From a checkpoint of a small transformer trained on Wikipedia: weighted sums over earlier layers.
Each number is 50 + 10 x the weight over the matrix's rms, rounded and kept within 0 to 99. Layers, rows and columns count from 0.

# q: layer 6 attention query, 512x512, rms 0.104, rows 319, columns 128-191
# k: layer 6 attention key, 512x512, rms 0.102, rows 319, columns 128-191
# v: layer 6 attention value, 512x512, rms 0.147, rows 256-307, columns 128-191
# o: layer 6 attention output (transposed), 512x512, rms 0.0918, rows 256-306, columns 128-191
q319:75 55 64 65 56 67 69 52 68 62 66 59 44 43 58 57 63 53 52 28 31 44 28 44 49 46 72 40 37 53 44 47 37 46 49 53 82 35 62 17 48 56 62 52 32 42 62 60 62 39 55 62 54 39 67 62 46 38 61 47 37 30 65 44
k319:55 61 64 52 66 61 49 44 50 47 47 58 38 40 54 52 70 46 41 30 53 45 41 57 56 45 38 46 63 53 55 55 60 72 48 46 61 39 58 59 53 37 48 48 44 42 40 66 48 53 51 48 55 63 60 51 52 71 54 50 66 39 54 46
v256:51 57 46 45 51 48 45 47 62 46 45 43 62 69 34 49 56 43 38 61 38 34 46 46 55 35 56 68 34 47 60 40 61 48 51 39 56 45 51 62 54 67 57 70 65 74 40 47 42 58 58 22 46 55 29 38 67 38 50 38 68 52 56 45
o256:40 49 58 58 71 49 69 50 52 71 45 31 58 34 55 62 40 48 49 60 37 47 46 48 65 66 44 30 57 50 50 47 44 60 49 50 36 61 60 41 62 37 54 31 49 36 57 42 58 47 48 68 51 37 54 71 43 53 66 59 31 52 39 43
v257:63 39 54 57 48 51 52 52 33 46 49 66 69 37 51 44 52 41 58 75 51 50 40 56 47 60 27 43 48 62 41 38 29 41 42 37 41 67 37 59 51 44 57 45 59 49 40 75 37 57 46 48 53 42 34 55 50 45 54 51 50 44 51 52
o257:49 37 50 48 41 39 47 60 69 44 47 47 37 36 59 72 48 52 47 40 53 41 60 33 61 55 57 67 53 44 43 57 51 52 62 60 45 44 55 49 63 54 44 65 42 40 49 37 63 44 56 43 41 50 56 38 43 45 36 39 45 52 53 63
v258:36 48 53 63 48 73 51 62 49 63 47 44 77 49 34 65 59 35 52 58 57 39 57 37 50 49 51 60 64 42 60 27 52 63 43 42 47 45 32 63 51 55 58 44 42 52 29 59 42 45 43 45 56 43 65 47 66 52 43 47 50 66 36 62
o258:56 41 52 41 59 54 48 48 50 52 41 49 34 52 63 58 60 42 63 51 51 64 66 50 83 51 48 32 32 50 50 64 61 47 40 68 40 58 61 45 58 40 43 50 42 45 67 57 44 50 48 62 44 49 32 46 43 55 51 52 76 58 56 35
v259:61 48 46 66 50 37 50 35 54 60 29 49 64 43 60 59 58 57 51 57 58 64 55 57 50 41 52 51 59 26 68 60 44 54 50 40 56 57 60 51 48 58 51 64 50 53 48 64 62 58 56 24 51 50 49 56 58 58 48 47 57 51 68 43
o259:44 46 43 37 49 51 37 59 37 64 81 43 59 59 53 31 64 38 61 44 53 43 37 62 47 67 49 42 62 61 46 52 52 53 56 52 41 48 50 46 68 53 47 52 40 50 55 47 40 42 37 70 72 62 49 53 54 54 45 46 45 39 52 67
v260:49 61 71 54 67 43 33 61 50 46 58 43 27 48 63 45 45 74 44 38 50 55 47 55 53 27 46 39 50 44 43 62 56 39 51 51 42 52 61 45 37 60 33 56 58 66 34 50 47 45 64 45 72 36 61 64 73 65 58 61 48 19 58 65
o260:53 51 47 52 45 54 43 33 46 53 42 42 58 46 43 58 59 47 45 61 64 73 62 51 45 78 63 63 66 51 49 56 36 48 45 41 59 39 34 60 59 34 53 54 43 47 62 53 44 45 36 60 34 45 42 55 38 30 53 42 56 67 51 43
v261:56 42 44 57 35 79 51 44 59 62 55 59 32 53 39 45 56 51 43 39 58 56 59 36 43 27 51 34 50 55 62 45 43 71 51 57 44 30 51 50 37 49 38 58 45 60 40 58 38 53 51 51 68 51 51 48 50 50 47 51 51 48 45 49
o261:38 59 46 42 44 50 44 64 26 37 35 56 55 40 73 41 55 55 66 64 66 67 44 79 55 74 48 57 64 29 47 54 62 22 53 36 59 75 43 29 41 43 58 58 64 55 67 56 64 51 51 56 51 30 51 62 35 51 37 75 50 52 65 59
v262:52 48 57 45 56 49 55 61 29 55 29 39 39 57 34 36 59 49 39 60 43 29 27 24 59 42 57 47 39 48 47 32 39 49 63 34 59 56 55 61 35 58 46 42 55 45 45 54 55 44 63 56 46 63 36 55 62 44 52 54 49 37 57 43
o262:38 46 63 38 47 40 60 38 67 47 65 55 57 41 43 52 43 49 61 26 43 56 66 57 52 40 45 46 48 34 51 62 44 56 57 68 45 56 46 45 48 45 58 52 55 52 54 58 48 53 43 55 42 46 36 49 46 53 62 44 49 75 54 60
v263:38 60 52 51 44 58 49 59 51 61 51 30 45 67 44 59 39 52 63 55 66 41 46 55 56 58 55 58 54 52 57 47 43 56 56 46 46 54 53 63 43 59 52 43 49 34 38 51 30 33 52 43 66 48 60 62 44 68 47 47 39 49 51 58
o263:53 46 41 47 53 54 50 49 42 41 49 52 62 43 64 56 35 67 53 52 43 69 51 41 43 37 42 73 55 62 45 45 57 56 57 55 42 52 52 51 43 46 55 63 44 39 56 49 59 67 45 43 48 52 48 47 37 60 54 55 43 48 42 45
v264:77 38 75 61 62 65 75 58 44 47 36 58 65 55 38 38 35 37 32 78 53 46 34 46 59 46 37 57 51 48 54 34 62 56 56 49 42 40 51 42 42 72 58 52 41 53 42 67 74 58 55 26 58 33 53 42 57 60 32 58 33 65 46 38
o264:31 65 39 52 37 61 52 52 58 47 54 43 46 48 57 68 58 50 54 45 67 45 62 59 54 55 66 71 41 51 54 35 42 58 45 47 42 49 45 71 52 34 54 54 34 54 42 46 34 58 51 58 65 48 38 54 39 34 73 42 59 44 43 33
v265:69 67 57 47 62 21 51 39 50 60 40 41 48 41 34 58 69 54 41 58 46 51 64 42 61 76 61 44 52 42 51 36 57 51 63 54 48 47 48 59 46 61 47 48 50 55 52 57 53 74 35 57 56 41 47 44 34 51 45 43 63 48 46 30
o265:45 34 33 38 54 62 57 51 55 49 52 55 55 38 75 54 43 49 51 36 65 66 39 49 50 53 49 39 50 47 43 62 42 50 57 39 40 48 53 39 46 36 44 35 29 54 57 59 65 42 41 64 50 50 48 64 61 62 41 56 50 60 56 76
v266:61 44 52 44 56 54 52 59 57 67 39 46 47 48 46 68 55 36 27 41 54 49 67 50 49 49 43 46 51 53 30 50 44 48 51 60 54 34 56 55 47 47 39 44 42 41 49 56 59 52 40 48 59 69 38 42 39 45 48 50 67 71 56 41
o266:34 63 57 47 52 46 51 47 48 56 54 31 57 52 56 45 30 51 57 45 38 30 48 51 51 61 46 48 42 44 54 49 39 52 51 35 44 58 48 48 56 60 52 45 50 46 45 53 52 47 41 58 26 39 45 51 63 37 37 57 47 32 34 59
v267:62 49 63 37 56 60 54 48 51 41 53 53 65 47 70 53 58 37 42 49 53 50 60 35 54 51 38 41 42 43 62 56 39 29 55 39 59 50 50 45 42 36 38 44 71 52 48 47 59 62 49 47 68 56 34 41 57 39 69 38 51 57 41 39
o267:52 61 30 58 48 59 51 47 38 68 59 62 44 48 37 54 46 72 57 38 43 49 38 60 49 53 52 45 53 51 46 45 54 59 53 51 51 39 44 57 48 66 73 44 32 47 59 43 40 57 43 55 21 62 56 44 55 62 57 63 37 51 47 54
v268:43 47 43 52 46 60 58 51 46 46 59 51 47 54 56 49 45 57 45 36 54 51 33 50 30 45 52 51 57 49 53 50 57 63 49 47 58 50 35 65 48 57 39 47 44 53 53 51 39 55 53 58 37 30 65 71 35 49 52 37 63 62 59 43
o268:50 40 48 46 54 51 34 57 60 62 50 54 44 38 58 56 54 58 56 42 45 49 52 49 46 56 52 53 43 42 45 53 39 53 76 50 49 59 61 49 49 50 40 61 51 49 30 58 44 44 48 35 58 62 51 34 49 55 41 34 44 37 56 45
v269:55 40 39 49 45 49 44 59 63 52 52 61 54 55 57 33 43 51 60 52 51 41 44 60 58 42 48 53 52 43 44 40 48 48 55 40 47 46 65 44 54 45 60 52 51 53 48 52 73 38 41 46 47 36 33 34 56 56 49 43 61 49 41 43
o269:54 46 47 42 46 44 45 43 34 58 21 43 63 31 41 53 53 45 41 53 64 51 51 48 51 54 48 58 64 44 43 51 46 53 45 51 50 49 48 65 45 60 67 67 35 54 49 39 28 68 57 49 38 51 50 57 45 48 36 61 35 66 47 50
v270:47 47 56 55 43 43 39 46 59 75 31 39 45 41 37 51 41 41 25 47 61 54 38 51 64 32 44 46 45 44 47 51 57 60 74 55 52 48 64 55 53 41 55 47 58 49 67 70 39 35 56 56 57 55 56 62 48 46 54 32 39 46 56 48
o270:59 50 69 50 62 62 78 41 51 39 61 60 57 45 67 51 42 35 59 49 46 45 68 58 39 57 49 44 45 42 62 43 44 42 36 28 35 56 33 57 47 43 41 35 26 51 44 49 62 53 46 24 31 51 51 69 65 51 40 56 56 52 48 32
v271:39 59 54 59 32 38 44 66 46 59 63 58 54 61 70 47 34 47 52 42 50 56 28 34 61 66 47 74 47 60 46 60 39 65 66 69 44 40 60 41 49 49 59 47 42 34 40 52 67 55 49 56 62 35 53 52 55 62 48 66 57 54 57 54
o271:42 49 54 39 61 66 46 38 57 47 48 35 42 43 49 42 60 45 48 54 47 42 68 83 56 50 55 46 53 52 58 54 48 41 23 39 56 48 51 57 58 40 48 59 44 60 68 50 45 60 37 42 37 57 48 66 53 54 62 56 38 54 59 48
v272:49 42 57 35 57 52 55 54 49 64 55 47 44 40 51 37 35 61 54 44 54 51 44 50 37 43 48 46 38 35 36 48 45 54 51 56 41 34 50 45 52 53 57 43 43 32 36 47 54 59 49 71 41 43 56 56 56 41 50 56 63 74 57 48
o272:61 51 51 62 37 51 41 57 66 44 51 53 53 42 59 50 43 53 55 53 45 43 50 75 54 49 34 49 61 52 50 58 61 52 53 56 60 48 52 38 61 57 62 38 45 66 34 34 44 35 37 50 63 46 42 50 52 45 53 47 41 56 49 61
v273:45 44 53 34 32 47 57 38 55 58 65 47 67 72 33 51 41 52 49 52 52 58 50 56 43 41 66 41 58 44 46 48 57 47 49 45 63 49 49 32 45 38 57 45 40 52 54 56 42 54 45 55 50 38 46 67 53 63 50 54 52 52 51 36
o273:57 56 55 64 56 52 44 40 54 53 48 64 45 38 60 34 59 44 50 46 35 53 46 41 58 58 45 58 41 37 56 52 43 50 60 62 52 53 57 35 56 65 60 57 54 44 51 32 42 55 63 62 54 38 56 56 57 61 57 43 45 55 58 55
v274:39 62 52 73 52 33 51 41 63 39 48 61 38 58 56 35 47 50 45 44 66 62 59 51 32 60 71 45 49 66 33 49 53 40 42 50 46 46 59 37 55 64 49 34 41 53 64 48 41 59 52 60 37 50 60 73 51 36 46 53 59 33 52 47
o274:66 34 60 44 49 63 43 44 50 60 47 34 53 36 52 52 58 48 45 63 46 58 39 46 69 51 60 55 44 40 59 56 49 64 60 60 46 53 61 52 51 51 42 79 46 35 36 26 57 42 50 41 53 43 60 40 47 60 34 51 47 59 48 50
v275:34 64 59 42 39 64 39 50 56 41 42 42 56 50 44 41 40 51 44 46 67 75 61 48 35 47 49 63 72 60 51 54 47 60 41 49 49 58 51 35 40 47 40 63 48 30 46 39 53 48 56 39 29 42 56 50 40 58 55 43 47 56 61 50
o275:64 43 68 53 57 62 58 34 52 52 52 63 37 43 52 54 67 48 40 61 47 31 42 53 61 48 67 56 35 42 51 45 54 41 46 45 56 50 46 68 49 53 61 70 51 66 39 56 49 72 53 52 68 57 60 55 48 29 38 57 49 49 49 53
v276:48 41 61 45 39 37 43 42 53 40 61 52 48 42 64 58 41 38 50 31 43 53 49 52 30 43 41 52 46 41 46 45 73 56 52 49 43 52 52 46 48 43 64 48 69 58 58 52 55 45 51 46 43 51 36 64 55 52 53 51 35 51 62 67
o276:52 62 53 60 44 52 51 46 55 55 50 65 38 50 45 59 56 67 42 46 46 67 51 46 51 57 75 57 64 46 63 65 27 61 33 60 60 61 47 50 52 56 42 77 51 46 40 55 52 53 33 57 66 42 47 50 41 46 38 72 49 62 46 46
v277:56 46 49 63 59 30 40 49 54 43 44 45 59 32 46 57 40 48 32 37 32 34 35 51 41 45 62 40 74 62 55 45 56 49 65 31 55 64 60 53 41 37 47 56 52 43 44 57 37 39 63 54 58 49 30 55 63 49 51 53 42 49 48 61
o277:39 61 54 38 48 65 40 70 39 46 57 45 31 58 56 51 42 64 50 52 64 41 56 50 54 48 49 39 39 50 56 60 51 52 35 71 56 30 53 55 49 52 58 48 46 42 46 48 57 48 47 38 44 58 49 38 34 63 48 47 40 32 56 64
v278:62 43 52 48 77 50 44 52 40 55 62 60 58 48 67 34 42 41 41 44 45 56 37 52 42 51 48 60 38 47 44 53 58 65 53 49 49 60 51 47 59 43 39 36 53 34 45 57 46 49 40 67 50 52 47 53 58 55 63 54 49 50 57 50
o278:48 55 52 57 35 45 42 44 56 58 36 25 56 55 35 59 64 51 45 46 43 37 77 52 56 47 39 46 49 47 62 49 38 43 41 39 61 41 44 52 40 55 50 67 53 61 52 50 54 51 48 55 57 66 56 50 54 51 34 63 67 47 51 62
v279:45 56 47 41 52 64 52 51 55 66 37 38 42 54 28 55 61 60 52 39 49 31 35 49 51 59 54 43 51 47 41 62 45 38 50 36 44 50 42 36 56 50 58 37 50 64 50 51 50 36 37 40 52 39 52 43 55 44 47 54 42 65 30 43
o279:49 24 55 54 28 47 58 45 53 39 45 68 50 50 58 33 29 39 46 65 39 43 46 71 53 59 49 42 52 60 42 46 64 44 31 58 50 47 40 61 36 47 45 53 60 47 49 38 57 28 55 51 59 51 55 49 54 58 37 47 59 46 51 47
v280:64 34 45 36 67 51 56 50 54 66 62 54 51 61 56 52 57 56 42 56 55 60 49 53 67 22 52 49 48 41 43 42 41 45 37 49 37 75 44 38 62 48 33 50 58 39 41 50 39 55 52 67 65 59 47 57 43 48 66 36 53 48 65 60
o280:45 64 58 54 49 56 39 35 62 21 32 53 54 22 43 55 48 47 40 35 43 53 66 44 31 63 59 47 57 53 45 48 56 54 50 58 41 43 58 49 25 56 57 47 58 59 52 56 45 42 42 27 45 42 38 44 66 66 51 40 56 49 40 44
v281:59 53 54 50 50 52 36 58 62 43 42 54 65 57 56 44 40 31 35 62 47 54 51 64 56 47 48 51 50 65 47 43 62 78 43 45 33 76 49 68 71 57 48 49 43 31 57 45 40 64 46 53 64 38 56 38 33 57 63 37 51 45 53 69
o281:42 40 43 59 63 46 53 51 59 28 40 46 43 53 39 47 49 54 51 38 46 62 65 52 52 46 51 57 48 35 67 51 48 41 65 55 56 35 50 33 42 58 46 54 57 62 50 45 33 32 47 63 46 57 37 63 58 52 42 56 44 40 43 50
v282:33 28 48 52 52 46 61 69 56 53 48 60 46 54 44 64 60 47 46 37 61 58 34 33 58 66 29 32 50 55 71 41 54 40 41 54 52 46 51 53 60 57 55 43 47 54 40 50 55 66 48 61 50 53 44 63 46 41 58 41 61 45 52 45
o282:60 59 55 70 55 56 53 37 64 45 36 43 57 52 40 38 56 53 51 44 51 46 53 61 44 45 55 54 51 58 52 48 54 53 59 55 41 49 38 59 43 36 44 56 58 22 61 59 44 37 38 47 37 50 66 48 45 48 52 37 43 44 49 48
v283:51 60 57 62 49 49 64 55 50 59 40 29 58 73 44 59 52 74 51 53 52 22 53 29 59 45 57 47 48 34 42 50 58 48 51 35 55 62 53 40 50 49 67 42 52 54 54 46 41 43 42 54 48 55 36 35 52 51 40 42 59 62 47 39
o283:41 54 46 33 41 46 47 42 43 40 47 40 43 35 45 51 57 48 32 28 32 59 33 46 44 55 53 62 54 41 47 47 44 47 52 52 44 40 47 76 52 42 31 58 50 47 54 57 63 52 48 60 59 57 57 69 50 50 62 41 44 50 53 63
v284:36 38 51 64 46 32 62 41 27 43 39 46 47 53 37 58 49 34 62 46 57 59 60 40 36 31 45 56 54 58 65 48 51 54 65 55 57 35 48 58 45 54 69 41 49 41 41 58 50 74 56 53 37 58 60 44 47 54 44 48 65 53 55 54
o284:61 52 51 49 47 61 26 64 60 39 51 67 57 43 55 58 44 51 53 44 56 37 53 42 73 46 58 39 44 54 49 53 59 37 43 58 43 55 47 49 53 49 36 63 44 57 60 50 53 45 45 53 63 40 65 37 46 51 45 61 47 50 58 67
v285:62 49 61 45 47 58 43 51 34 43 45 44 56 38 48 50 60 63 60 46 50 31 45 42 60 40 37 55 57 42 41 52 50 33 62 37 49 44 60 39 46 68 56 45 60 63 45 41 56 41 52 33 42 67 55 45 36 31 53 57 45 52 61 44
o285:60 40 42 54 47 51 56 53 41 66 64 53 55 40 47 42 45 30 46 49 47 49 43 68 62 61 53 52 40 66 52 41 57 45 54 47 59 53 57 37 42 40 47 29 42 40 60 75 56 65 44 58 53 40 49 63 42 58 35 46 53 43 42 53
v286:51 51 58 55 48 45 47 55 43 68 44 46 40 70 42 45 58 51 50 55 48 49 60 57 58 44 59 68 54 44 49 52 56 50 42 65 46 41 46 47 64 39 69 46 60 46 50 65 37 33 65 45 49 36 31 41 59 47 55 46 46 70 38 65
o286:53 35 19 32 55 65 46 39 54 45 68 50 65 46 58 72 48 43 44 57 52 39 51 52 41 60 45 50 60 40 45 58 49 54 66 43 75 50 49 58 46 46 38 61 38 61 48 46 51 59 43 40 64 54 50 50 49 62 51 58 42 41 52 27
v287:54 42 73 40 43 28 56 42 59 47 63 51 37 28 47 46 61 50 50 55 84 50 61 45 58 40 61 55 65 64 53 67 50 66 60 60 73 41 42 56 62 53 42 56 38 54 59 41 41 71 42 45 59 33 54 62 60 50 61 58 56 32 51 46
o287:47 45 23 59 65 51 46 51 37 56 48 46 59 55 49 59 41 44 46 45 50 52 40 42 51 66 54 54 33 50 42 30 50 29 51 37 25 40 60 48 44 46 61 60 46 55 49 40 49 42 55 53 50 61 48 41 32 57 47 49 51 62 59 57
v288:47 53 43 46 62 43 47 49 35 51 57 74 42 38 46 72 36 56 36 46 48 65 63 67 38 70 55 62 46 62 56 59 50 46 44 50 57 62 50 58 54 55 39 32 42 44 54 62 55 45 48 36 47 50 43 52 36 51 58 26 63 45 51 58
o288:61 52 67 43 46 51 65 52 58 54 56 33 61 40 45 42 50 62 56 53 62 58 51 44 59 53 63 54 67 62 56 49 56 42 53 43 26 61 44 38 58 48 42 54 47 50 46 37 55 62 75 54 42 50 76 44 53 53 38 52 45 43 29 55
v289:54 41 52 68 46 63 45 49 50 62 48 67 47 65 58 47 64 38 52 48 47 51 35 64 52 72 57 35 62 45 54 28 43 44 44 68 59 68 40 57 21 36 29 51 59 55 51 45 40 24 61 52 46 53 40 51 49 55 63 55 53 52 29 46
o289:32 62 36 25 49 35 62 49 34 35 40 50 53 48 47 50 46 61 45 42 63 45 51 40 46 38 45 48 44 57 42 74 56 39 59 41 45 58 59 39 57 55 61 43 50 53 48 51 66 65 29 50 59 58 42 57 47 52 39 46 41 51 48 52
v290:52 45 39 57 48 54 61 57 53 56 44 53 61 58 38 62 47 47 58 57 48 42 74 50 47 47 34 60 56 39 65 75 49 50 49 51 51 53 56 60 53 68 42 54 33 25 43 55 38 51 53 44 64 45 42 46 47 58 48 48 52 24 41 48
o290:55 35 55 56 49 54 36 40 34 54 58 60 45 48 49 38 54 45 38 47 62 52 40 55 59 52 57 37 54 52 38 55 47 51 65 56 49 39 46 40 36 38 66 49 52 80 56 46 56 48 42 39 64 51 55 52 51 54 51 55 35 60 50 59
v291:47 48 39 47 43 54 34 56 38 40 45 61 45 39 41 49 54 41 56 69 57 48 48 40 37 54 53 47 42 60 41 30 49 39 69 56 44 51 48 68 47 63 54 58 36 42 34 33 41 51 24 53 52 42 57 48 55 46 48 32 27 58 38 45
o291:64 60 55 43 39 36 62 52 63 55 53 38 62 62 56 61 47 56 23 43 56 44 50 48 74 59 38 52 35 36 42 56 50 52 56 59 60 48 66 47 38 43 52 47 42 64 59 61 55 63 58 44 55 43 56 54 54 58 47 55 59 37 68 59
v292:46 40 55 53 42 62 56 60 31 36 72 52 39 59 44 74 53 39 48 45 51 55 49 59 54 51 53 69 47 58 43 51 66 49 46 52 44 49 54 54 55 47 46 43 39 36 57 57 47 55 67 38 48 56 74 47 39 58 67 49 73 59 41 44
o292:44 54 38 55 70 54 42 52 62 66 34 55 55 67 58 22 45 64 60 51 51 61 58 49 51 44 34 39 55 49 53 59 33 48 44 47 61 48 44 61 32 61 49 43 55 73 47 39 68 48 53 41 45 50 49 51 58 50 48 62 21 55 53 51
v293:53 51 32 41 42 63 43 54 48 53 50 21 45 53 42 54 64 44 34 66 51 43 43 57 38 43 42 59 36 51 53 64 52 28 61 45 52 61 55 58 45 57 60 41 42 51 48 55 43 56 47 41 44 57 31 60 55 41 46 31 38 53 53 47
o293:37 51 66 60 44 47 57 51 58 36 40 54 57 41 47 50 42 67 61 54 58 55 59 45 50 46 52 38 58 42 51 40 48 57 52 33 60 31 34 29 60 54 41 67 45 55 46 51 66 50 40 57 61 55 62 52 53 51 46 46 55 50 50 62
v294:42 50 34 53 40 51 59 41 57 47 41 35 68 43 27 44 43 57 64 30 57 46 73 60 46 58 51 49 31 73 44 57 65 42 46 55 48 47 43 54 50 43 34 45 43 45 56 35 50 58 48 61 62 48 67 61 32 57 61 67 46 29 49 30
o294:70 51 52 48 38 58 41 56 57 45 60 66 55 49 41 48 74 42 44 56 36 47 29 49 60 53 48 55 58 43 61 47 49 63 53 52 49 51 62 46 45 32 62 71 45 42 45 67 64 51 53 59 58 52 43 50 55 42 43 45 54 63 31 59
v295:34 46 50 64 64 45 52 55 54 51 50 51 37 36 69 65 61 68 39 57 46 66 52 61 44 67 40 16 56 42 56 69 37 47 55 52 42 58 48 50 46 54 43 41 42 57 52 47 53 68 42 43 44 34 43 53 54 48 59 44 44 40 63 45
o295:72 46 58 58 49 57 60 35 47 41 59 39 62 44 38 45 49 61 65 42 55 50 51 40 36 38 65 66 36 48 55 40 63 49 47 39 58 47 59 53 42 39 42 62 44 60 58 56 42 42 49 42 58 50 51 57 42 46 46 64 41 61 42 54
v296:52 52 45 56 39 48 56 64 69 60 54 55 41 46 43 33 64 63 40 60 52 47 42 49 52 54 40 36 55 52 43 62 52 51 41 55 56 45 42 59 53 59 49 46 48 60 50 55 37 60 52 58 56 51 42 47 53 43 57 65 58 58 40 30
o296:49 53 43 40 52 58 34 38 25 29 39 55 61 53 48 53 48 50 54 41 51 57 52 48 60 54 60 59 41 43 53 36 53 60 48 35 49 52 39 41 46 48 57 78 37 42 36 56 58 39 48 54 36 42 53 50 46 31 59 49 40 52 70 49
v297:44 47 40 64 31 60 32 56 53 56 65 26 72 63 43 49 40 46 43 61 44 27 36 27 58 56 31 57 55 45 54 25 48 54 52 48 41 50 56 63 40 56 71 63 53 58 55 42 56 44 55 70 31 37 44 38 58 58 40 31 48 47 37 50
o297:64 47 37 53 64 51 67 63 44 56 50 60 58 49 45 54 55 58 47 56 51 43 50 54 62 56 69 52 41 53 40 72 62 33 54 59 39 60 53 41 62 57 41 43 54 53 48 48 56 58 41 41 58 62 59 34 60 36 45 61 40 48 53 52
v298:48 48 55 48 53 25 70 51 49 44 38 56 47 46 47 57 47 47 65 50 54 40 52 40 65 48 47 46 45 49 43 49 48 57 52 40 44 51 45 64 56 55 70 66 48 37 55 54 54 39 52 74 50 56 38 67 58 55 55 54 36 54 58 64
o298:45 49 44 60 38 62 31 62 43 53 51 43 50 47 51 51 41 76 32 49 39 60 50 57 54 66 46 57 43 43 60 41 44 49 54 57 40 56 57 44 45 43 41 29 61 59 36 39 48 42 57 55 44 37 59 46 54 30 36 46 54 58 38 49
v299:54 48 39 48 53 33 46 59 59 49 49 62 48 53 75 64 56 60 57 52 28 60 45 69 36 41 47 42 42 50 56 59 50 72 52 53 53 41 59 45 54 42 54 54 40 64 58 51 31 54 63 48 30 62 63 53 58 48 67 41 37 56 57 63
o299:59 53 43 44 49 52 51 19 31 44 47 52 70 43 39 51 47 59 22 55 54 51 67 47 61 67 54 40 54 58 46 39 44 16 51 51 34 56 54 50 58 50 53 28 57 40 37 47 62 27 51 49 37 35 39 44 34 45 32 64 39 26 54 54
v300:54 53 51 40 32 68 43 62 37 59 45 43 54 49 45 38 53 29 46 52 38 45 62 60 45 46 42 56 40 58 41 56 55 43 46 57 50 49 47 43 48 24 54 41 50 59 56 65 58 51 35 30 64 49 36 47 71 53 58 48 59 60 56 40
o300:39 40 56 55 65 49 60 46 48 60 44 49 62 48 43 61 42 63 46 56 60 46 54 45 52 55 41 46 59 30 81 48 59 63 55 47 52 68 57 51 46 61 51 55 40 44 44 26 54 54 60 39 45 56 69 62 31 40 30 58 52 60 51 58
v301:52 59 45 43 54 52 65 63 58 71 61 60 55 47 53 62 39 45 51 53 47 49 58 46 52 49 50 58 41 50 48 39 51 64 33 40 55 38 38 62 44 55 57 55 52 46 51 64 46 45 31 39 53 54 48 53 46 64 39 47 42 40 45 49
o301:39 25 35 52 47 54 53 47 44 48 48 50 38 48 58 47 59 39 60 36 56 46 55 49 56 62 53 40 51 43 60 58 62 39 73 54 39 59 48 40 51 48 55 52 34 60 42 37 50 37 62 68 43 47 50 67 38 49 43 60 70 67 47 57
v302:53 55 61 37 64 53 61 42 45 47 41 56 58 54 50 61 23 46 53 47 53 42 57 53 45 51 39 58 40 29 54 40 57 52 57 56 35 41 80 53 41 48 42 28 37 53 39 44 41 48 44 66 52 46 54 41 61 42 45 45 52 64 56 56
o302:53 38 48 54 37 45 47 55 50 55 38 42 31 36 59 40 45 68 36 44 40 43 36 53 51 35 51 40 51 55 57 69 51 49 47 37 49 45 34 62 57 49 65 49 54 60 67 42 43 34 55 39 54 43 40 69 52 54 57 45 56 49 42 66
v303:62 48 51 57 39 47 38 51 58 39 56 73 53 48 61 53 55 57 51 58 41 60 53 62 49 44 54 52 49 48 47 46 53 47 60 64 49 46 58 48 48 37 62 60 59 32 68 37 39 67 57 61 47 53 56 68 33 37 44 34 53 48 54 40
o303:42 38 65 35 57 56 57 64 40 53 47 49 43 52 42 55 52 52 46 46 71 49 54 41 50 62 51 45 53 54 48 43 61 55 49 44 45 35 35 38 51 53 24 39 61 54 27 51 59 37 46 51 65 52 49 37 49 60 43 54 50 48 58 44
v304:51 47 36 30 47 51 43 32 46 58 48 45 42 57 66 62 29 43 46 40 55 54 43 61 46 57 43 63 42 50 59 56 45 41 51 44 44 42 40 40 50 48 21 56 56 48 57 61 62 52 61 60 38 57 57 45 56 64 43 48 48 72 39 66
o304:44 60 53 66 59 40 46 53 61 55 47 67 48 38 25 45 62 46 45 46 40 27 48 48 45 34 62 43 58 56 44 41 40 65 38 69 41 53 41 51 64 51 71 58 55 41 48 33 52 52 49 58 68 57 53 39 39 50 45 43 51 37 66 45
v305:56 53 40 24 47 51 48 40 56 45 38 58 37 22 24 54 31 58 49 47 45 34 23 42 55 42 44 50 51 47 67 50 45 58 37 45 49 45 48 60 63 54 40 61 44 46 50 50 64 64 50 53 40 34 48 49 60 55 55 39 45 71 43 48
o305:57 48 61 70 53 51 39 32 41 50 56 39 56 53 61 44 57 52 43 35 60 67 51 53 63 44 58 50 51 37 46 51 45 48 62 62 42 43 25 53 47 44 53 45 48 45 57 52 50 59 46 38 68 72 51 58 43 47 32 42 41 43 29 50
v306:55 43 47 35 47 31 52 34 58 62 37 57 41 62 55 50 53 56 60 53 54 68 62 36 45 49 46 44 55 52 42 62 62 59 50 49 48 64 39 49 36 57 39 44 57 66 57 40 46 49 28 52 66 43 53 69 49 67 52 42 57 50 50 58
o306:37 45 52 50 52 82 40 61 48 52 61 42 64 50 49 43 54 50 42 41 58 41 55 55 72 47 67 59 43 72 57 21 54 44 45 50 50 39 46 51 66 48 55 30 39 55 42 67 59 54 56 50 32 46 57 46 55 48 55 45 49 31 55 31
v307:42 55 48 47 42 62 56 47 46 43 54 48 67 54 44 60 59 41 53 58 41 61 48 47 31 56 40 64 46 71 57 57 51 48 43 51 62 34 37 46 39 40 60 62 33 35 57 55 55 43 56 50 57 46 40 50 63 51 37 47 52 63 46 39